{"n_layer": 8, "n_kv_head": 8, "beta1": 0.95}
Each number is 128 + 24 x the weight over its row's rms, rounded and kept within 0 to 255. Layers, rows and columns count from 0. Numbers have three digits each. The size before them is the row's rms in percent of the matrix's.

# gate: layer 2 MLP gate, 320x128, rms 0.3, rows 164-194, columns 64-127
# up: layer 2 MLP up, 320x128, rms 0.283, rows 164-194, columns 64-127
# down: layer 2 MLP down (transposed), 320x128, rms 0.267, rows 164-194, columns 64-127
gate164 101:098095170085145109117107132086141108125110096127122089144118112137152089159101105134103129111178093155100157110150140100146137077094123151084107110174130113122144179133128143118130131138142151
up164 088:151147101153130145125155127145113120133178135157113160145148138129090120124143135148118120141124186119127129128134103175085098141165145137129138144107128148143143057134091136121098127143109111
down164 098:131121128136133153147149130103148145113096118125091126119086125136134118111153131144145216114120127124127104100193136165153128156163112161136126148133138160144142078129133117116129103156113142
gate165 115:167095089143163136127091133106119082149165142121153089128110123152134118155150165110130173104102163106089133128134095122114098106140134103122129143146172145154153162095110095126199097131138104
up165 117:130125106106118133105144170159127118122119107159099163107124178108116099110155136112157106127124134165155108152141132126152130110150091157121150100090111184148100131142143113124059124129125174
down165 127:121101141089080129146150138136098096105068128143127165136125140114118107085156139113146097162136116152147135170134140101172097110153111164118100164103105097129084105132147122139111113144131163
gate166 104:122150129160140119118113084108150110131104145132119108160112118138121116093109117131122122096091159134129211120115138120153138130139139121116127129051170126176130155133119142130133130186107136
up166 097:191131142114126112140155138128134166100120110091114112107133136117164139155112175135141092164171107102129101148125126153117079141144114145120120100162113151130129111130125118110128123153117130
down166 103:129104129127137125102133129120155164135188117114123162087167142121126125160149093137111129141133105113098125107088120166118135076106137133126160106156109120137109141110096113106107111105087104
gate167 090:095113150107142126086095127128131121133119109117139121114138152165185148146096135113110169128139136098159138063159128127135164162146130104127117127157156114093150144148140148127156079136091122
up167 099:131096102160080104142141125105097154170109179156130166151128102132141124156121115130156079121073098144153111135106105133118140113135141098134166118137113125176137170151129133182109167114171106
down167 098:143116130131114137123140123130114145103129111135105121104147083130143145145131125129115227102129154112168086139138120078121133154107074138165075128120123105135147142095117092097111118112101125
gate168 104:103113143105165122142125143135129179117142132160100091135143072133128094108101096126114190095154142145088090125134135154130138143107155143099144133115148146091130157098144132126121123135146115
up168 108:118131156131140126133105113155119158127142121115130045116102135140127148154129159145105155063128131125107138116116148136123148114078133106111120174114130189141149142085125136116158138141160076
down168 112:098136121132158128123129128139140161143148118198133127115134095122157120145096080108095197074142106147119094123099081130149140143134126124106122095111136134153131167111137139126125137133146113
gate169 073:143131071133131142126126131121112136155185096081115138149103118080130150174183098126113153136136118144148123109124133110140116127137155108127151119172144134138136100145120157169098108172123142
up169 073:175140080136129128139134139124126149158139106145142105121129137130122179101112091136115140108134158145100116106209131157168090115122106134110120132131165141129131126125147061155102108136138150
down169 078:150115136108124136133154140149127144129117151147144147155121144160132103119096167154077134163091120165139131150118138127069126118119111146108129165115129093118157098152089083140089139081162109
gate170 104:118079108150098121115095131137145112111108092054119117132120098126122136146139153155158135122159123158146133121130126153131165088102145102118130133119178084178169116158151150120104102142132094
up170 099:137110131136137106093124110156160091105109111119130139142125127111143097101128148113097167097175117182135154105132140110137143160111138164155160110098117110110105081124146183172117133108137102
down170 095:133105128130161143127124130097136110114078101211161123123132121125174109101150131135079075148107157147139136142122112112122085162138135128143117100138133121124118145149140153141150118127087128
gate171 093:128133122154115120139145142147121147129156088104126151138130130168095130161141103123126175156142129104109143116156114103121139068137173103099096103127124070148104136119158178147147117143112132
up171 096:124145127115122138133100115110147122130133121149138137165088181096140155144124138150125109102131094142125129116134125138124130177112131139168125144079112192119108118152108137122139115117113134
down171 093:130133115110135160115144109114061138144150166128131164145122110115120148125098114113133126125139070184124096154135134149084068127111114130143135117115133144158142114142094128147156080145159111
gate172 122:150152067087142095167135115099140143134113151116127111159123125133139089118140132138138145120159132183099102108080108129121141129156142144142161137153089103111101116137103131094103101133114142
up172 130:105130101105185087137089122109126129153115167118115143145120129110110114151114106118149128137141098110161126103183126174140184104115171140126113132126138102116172072112118118138128121121117134
down172 107:108121092109135158118149142110126110178116141120059164165108149120116115108104137143121111129173095125151119125152044111136174142122151116134155136144143122153114177131154157085124139119106114
gate173 114:127116143135147145170173166122139121107147113120084123145165119132159112100125121104113164168131136127118116113129113136135132107176146167089063107099110095133134133137113147102128122130127131
up173 122:110119120115132105109111094136117132137157121127166176161088131103129151153146114140163123126112115118169151148084133125153154158089147096164155146129129169112118152130103136145116086095120133
down173 116:140191148142138117159114103133069156143125143151080148125141139098111122137172118103136149078148103158139103123087188137140103176110159129116191120189113149097106116121088138119128085130128138
gate174 084:151126146144112153126106127147129067090088089134136104107118127146133106130191129143130095136124131113164092108153126129131045111142127124153099151140154176151135156145164101136113110125138141
up174 083:097123140108136092094117081166127164134110172110111118111188106121116109085147096133109104134162125112132119122123139136173169129164102157087107132141129064088115116096083132154135134137118121
down174 090:128096169128091137133131089147116127112152118171132136130152130133154101139128168126111112072156140115103133096114112119143085153198097115103200122118145165146149092156136128136152109119170118
gate175 094:088154140129136170115130112101139103118145114094130117144108130124152126071098133050107097129110111091129136158135140098115104135153125143141096102097118156148138119107153142114115172119141140
up175 100:147093126140158089138171195130131140142145127112119149121158150133101087177124164171124146112133145178113119096125128198108101149121120130107161138167102099135122133127107133099133100116134137
down175 102:139108128115123065180126145134132127119083106118134112094130115133128145152057075147110160085074142121099100138125154145130132117100146146134086125145125121134097132176106119101082137144134130
gate176 094:119121072142175096089142130129145122133145107163134153094173127121104137146190103102112157099107115149117085141130131138132173124106114141072128090122167117097138109094119096151110131108129136
up176 095:160154124157165105112145149136135111126122168120121134111150171102069146116139114090143111160113120123148080105106125163132125128131122140161117078132139141169167193180123101100111177142123156
down176 097:125142143097149118088126170138137040129114135142157129125097167131085156145158109071093104165142124121163115140133156108099128130137144090111155124117110104146132098134124133143139091159170112
gate177 089:135108143161139080119096176147104139148084135097137128099164112148107145105138115116144135139165126132141108059127150164135151153168126111113127144131124128138142139128111127091119162145105096
up177 095:102095133120120182096143139117129125134108097137140101166062111093140048139123106126093108156099130108130161151117091118079117136095095160140095140137166120145129129094159114140138125145161146
down177 095:118120170120120107108112102099114121162141141125108119145127194083122134130142180156119163135122147120129139109099073168089167092132153141120157097149106176137124114149118109116102088118145159
gate178 106:100108109132137128107139109128091133091122117115127166132122170114114098142100116116124140146109163141194141124110171088177155151149131086102114151131141103130169113140096124095200115110152125
up178 106:121120122078150122096121115088124127151122134078142079156119097147121137126187123077115140142133116130070100150120111130143132134104149129122111141126136130100117088149139066128148105147141112
down178 104:108125129117170118148113112130168107129133095131157104100147117120142131111159111140116101121078130134122127132126128109119115103120137145076139133112137113147149101100137153164131076111143138
gate179 100:112125080093114123064114106145186116140135093142090125138105142156167135127117122132100117137116099115151135155134125140138101150085167158112133162130128173133147141124128128125111120113103113
up179 093:113144128122110151175129133101079146092107173103149123090122152173114128097082131090140093118130144136066128115134135148096100102128107097189125124126101118177154127104151150148144137134141121
down179 101:131180103099093145158123138124130111112122178046167089112120142108092111135131095115174148129174120139084164116138130139136115114166123145131119132095128111113119051149138131120117094176155142
gate180 115:101127116106127124148101133127126141149131107147126130092123114122138149088111125097130151105154130107137101109095105158087144126047142157129123154131134133126175141207117166113120104162147155
up180 118:118194161154141135115118116107120135161151118127126141101130202123108166104155100100154168127131123109147098123122111106117144136072155164133137125136106144135140097151128183128115125138097110
down180 106:135121124113143113125142148129147128125134106153115155133139083121155116109129126131157186136148145108157116132134114121154114148106125137120215118135104070163095151123106132136121173169135134
gate181 079:161140160124118110139128125145155132101118124132153124136132155122162131151128125118150142150137182133098149089122138129111097158117133141143060122107108071120132114118126098100160140125135120
up181 077:121151068113130169143117136164133127159167146116154143061087150203119129097090158144137128114130121111159111154112133106113108086129127120110110121116119160115116125110072109158138080121125100
down181 079:135126106106110130143154149154106136161144144121152134118108134140098133123111127141115129155116127125118063108172092126131142124158106090120135153188132140166139115080109117102136085126124117
gate182 094:112129115152120100127103089105125131084137095174109106117100113133147135159131139107147138149139136086130166138125087119118119142122148160104124140120107128117150145152133175143123101081132142
up182 096:125103090139118115129147109134103134068140126147142118075143111157162087152141107111132167110108120094111095106084111129148145139087136132111118159131132097124119151152125111113129120070089117
down182 096:116139134159153140104134126138158087122125109126121072137121120135132153107142116159136140153144164158127155108116115068109152127131165128098079123102081131096126164093161142153174082134131119
gate183 100:143128112125098113197087108132123143120108114097112146122133135125118157123095120156062157125089174131170154141159115150092127075151119116147128094142131116117136121185166140099102129122135119
up183 097:152104139091066131089151113148134102154157125139165081136130122122147146089144151114108150135152124156094079155147082131110075128134104143128121122116108123144128127099146093088136187127109119
down183 100:132110111165129122117158113111156120127129133115119149158131113141143091181108148135143215150063100166143128128146120132105126126155093116116097121127110107118161095150125129127164113126130132
gate184 089:167071126125102103142164120096165121090141118138110120180166140076133150111121157150151142087050129127115112122111152112110133123107125131125124109119133124143157152122110134119142105152158122
up184 091:089129136150121129129122074144082119086138073141098145134141156101135122058114121121119145174127125122158125146150136089104114117124089155163130131119087173125117163097126128160084153129136098
down184 087:181134121147112141141149109134139163131130117126109116143153144096131154094118158130171106155126159134130109147136119155132109143129102136133130090143139133138074118083122167156151154112159147
gate185 118:124117134097084108108142140122135126116093099074117129150118147093107063098116156102120143142102157164136131153128150147129144099114109147126144150116144114141139144127161154054102105097136089
up185 120:093153112100156153147110125124131095138152122164163122141131105115136122111177113165140132133120072121112116104115095105149103134150127104120142151137092135117154106109112106177154103163141128
down185 118:092140144118113183158147093111138139120103135148131122134123111122167130107161101149141094130163091123131125108089133127127069109164149103159035149110146152144114093114085122126104115125136112
gate186 087:140088131153115137126125097118139125112122149174146090135154160116104133174134152100167126054141148062095112140133124085159105114114142101136090105132119105140140098121073125097145089130116099
up186 088:107133116132148115123104094143125149140154089071161111138116141141153112075164147114120142180141095112158092129132132112129137153120094155079143081110128154083095128129109131115153101125111109
down186 094:125118134109133126111130132135145163119198167149165128135119146136098146120100125125149182140166155139130149142161129124138120146139130113101154125136116141151126115122087168124074155096118109
gate187 098:145142093134141101128100153134128126149145110188130137072098113120120075099153113149147086111142133135154155142101131136136121106129102141071103115173150183134139135104082113110117136157180124
up187 103:108154159090119115136119116125116110130138143155175096165079131089119102120102115124162102096124117138172136109121084087145135112127119155126126115121169169144166176130124143150114115094153152
down187 104:102145154134134096155134122110119112132094140131149127061103112127084129140131116084118099161099092089157155101141135140121193108139090099138129144114168158109110106161123087149136152126156081
gate188 094:078168155149099165089105142089122094100124143138133160097125163102140125119116113117124088141133147117155141115154164126149126165091161117179128121098140139079125123175116109142153109111113141
up188 096:150145115156126166161144111101107081104145122148134076154144118142179110110113149121148114100143119088149103110157118083165103167078126147138132148128098092085140114142128162154130122166120125
down188 096:152118133122171122135189113171097118149159097111117104158142128125118156141081104125154134133092095095166115115101171094112080097125102138120150124131114134096110111129135129162139197149157126
gate189 100:103150141131118124141175100147136137165133134101142161136154093110120135086097143136106094124123129118149114090169131150155072093130080080142101098150082105131128085136073155125142131102155169
up189 097:105141137116101150112111115155189147151112126082130162140133094140156132126121100113118134141116159155116142146145175117108129133096131126118147124154135102107129102175079157155139131133143125
down189 100:117094111102135109134123080126138119126107124094135103128119099135118164119107155148131137153108116162168117113159178156136134113135151132091112114123096115092117137151117054122130143111119090
gate190 093:138135161085091125107115088112135092086114097111082145142125133166148161102130140139128148154161116106143132091153086094110124117155124123127137136128162104124098125117140195142152118118154084
up190 090:092127132150159133140097156177132124125139139169122146128117154127138135153124075134118145141126105168099109172137141138151130152123125124113098103130139165137131132090122071115077134114104171
down190 105:130135126122121107123125153123080139129110130095145132126100113142122121143141103146143128157102126097131137132154144133118094145112133151114171097106131119148135117129123125096100115071105079
gate191 107:132098110123113123097095090101136066144125085124138169090095163122136121136130155137134150148109160129147162141153128119126137099131095130139063157145094167166144142141108092138130192129133115
up191 112:135148138122107145109071120150138099104147153122128130130117128107147149106129130096125112124101138119109060131162095126113101116161153119149166156114130133150143114191108126139158148113179122
down191 110:108129169198100078155116174169163095134063143136132144114131105103179162087155168151151167132119121157140129115106089100111113155102091129131126122139143111133146166130096121128125140147142094
gate192 099:128118153110094157149147108155137178120124128176150137102108117126149119110112126091077105132085158116078168127140158119124048124170116132136153122130150117165136107089135120078112141127126141
up192 097:130117156132172082111089130090175076130152130152111111122175126144112139102135122124164132135129155112160107142108129144133134108107131128100132091157114115132119144123155184145120125142088139
down192 105:114155138144132109142143136121146078156150117150115152164099157171086167083199128190113122136119160113150127112111108174123106136136146122136119089112168139103128166140125126185159140142135114
gate193 116:150124144166108125122112120156134120073141141158150182105130124163176140113136148116116093131144129120100132117097096122156087112123114111096133116095095157104166129127103150117121103129147136
up193 108:158109194120128101115105153129087135119141144129168113137154160077126146159110106096135101128167105112127112140091101163143139106126149136134112136111156130111141117150169115094126128153149098
down193 107:142111139124121075107135139142163124075105153105134172137128147117134146142110162101113099087095154127108141114096110109143105127150174123128140169100105087118151150111132128127115104150162135
gate194 092:130125122092144101138150121133140115080120159157143126107175101116137094078165131136145152130146111165085113144113138098105116135107168139143137152109162117134124156154166092138114124143105115
up194 091:148157082130102125087114155139114114111125136134133127130143120100155123148160108149149134098119135140083122154085148108126143101209142142103149160131143124155139125129139148082128150161110115
down194 095:117155105145120128090113168116149168161100129135171099096158121143142090112118156134117098136137124166128142158139098121157107119178137142141125098139148128132150143154132137122076131159126108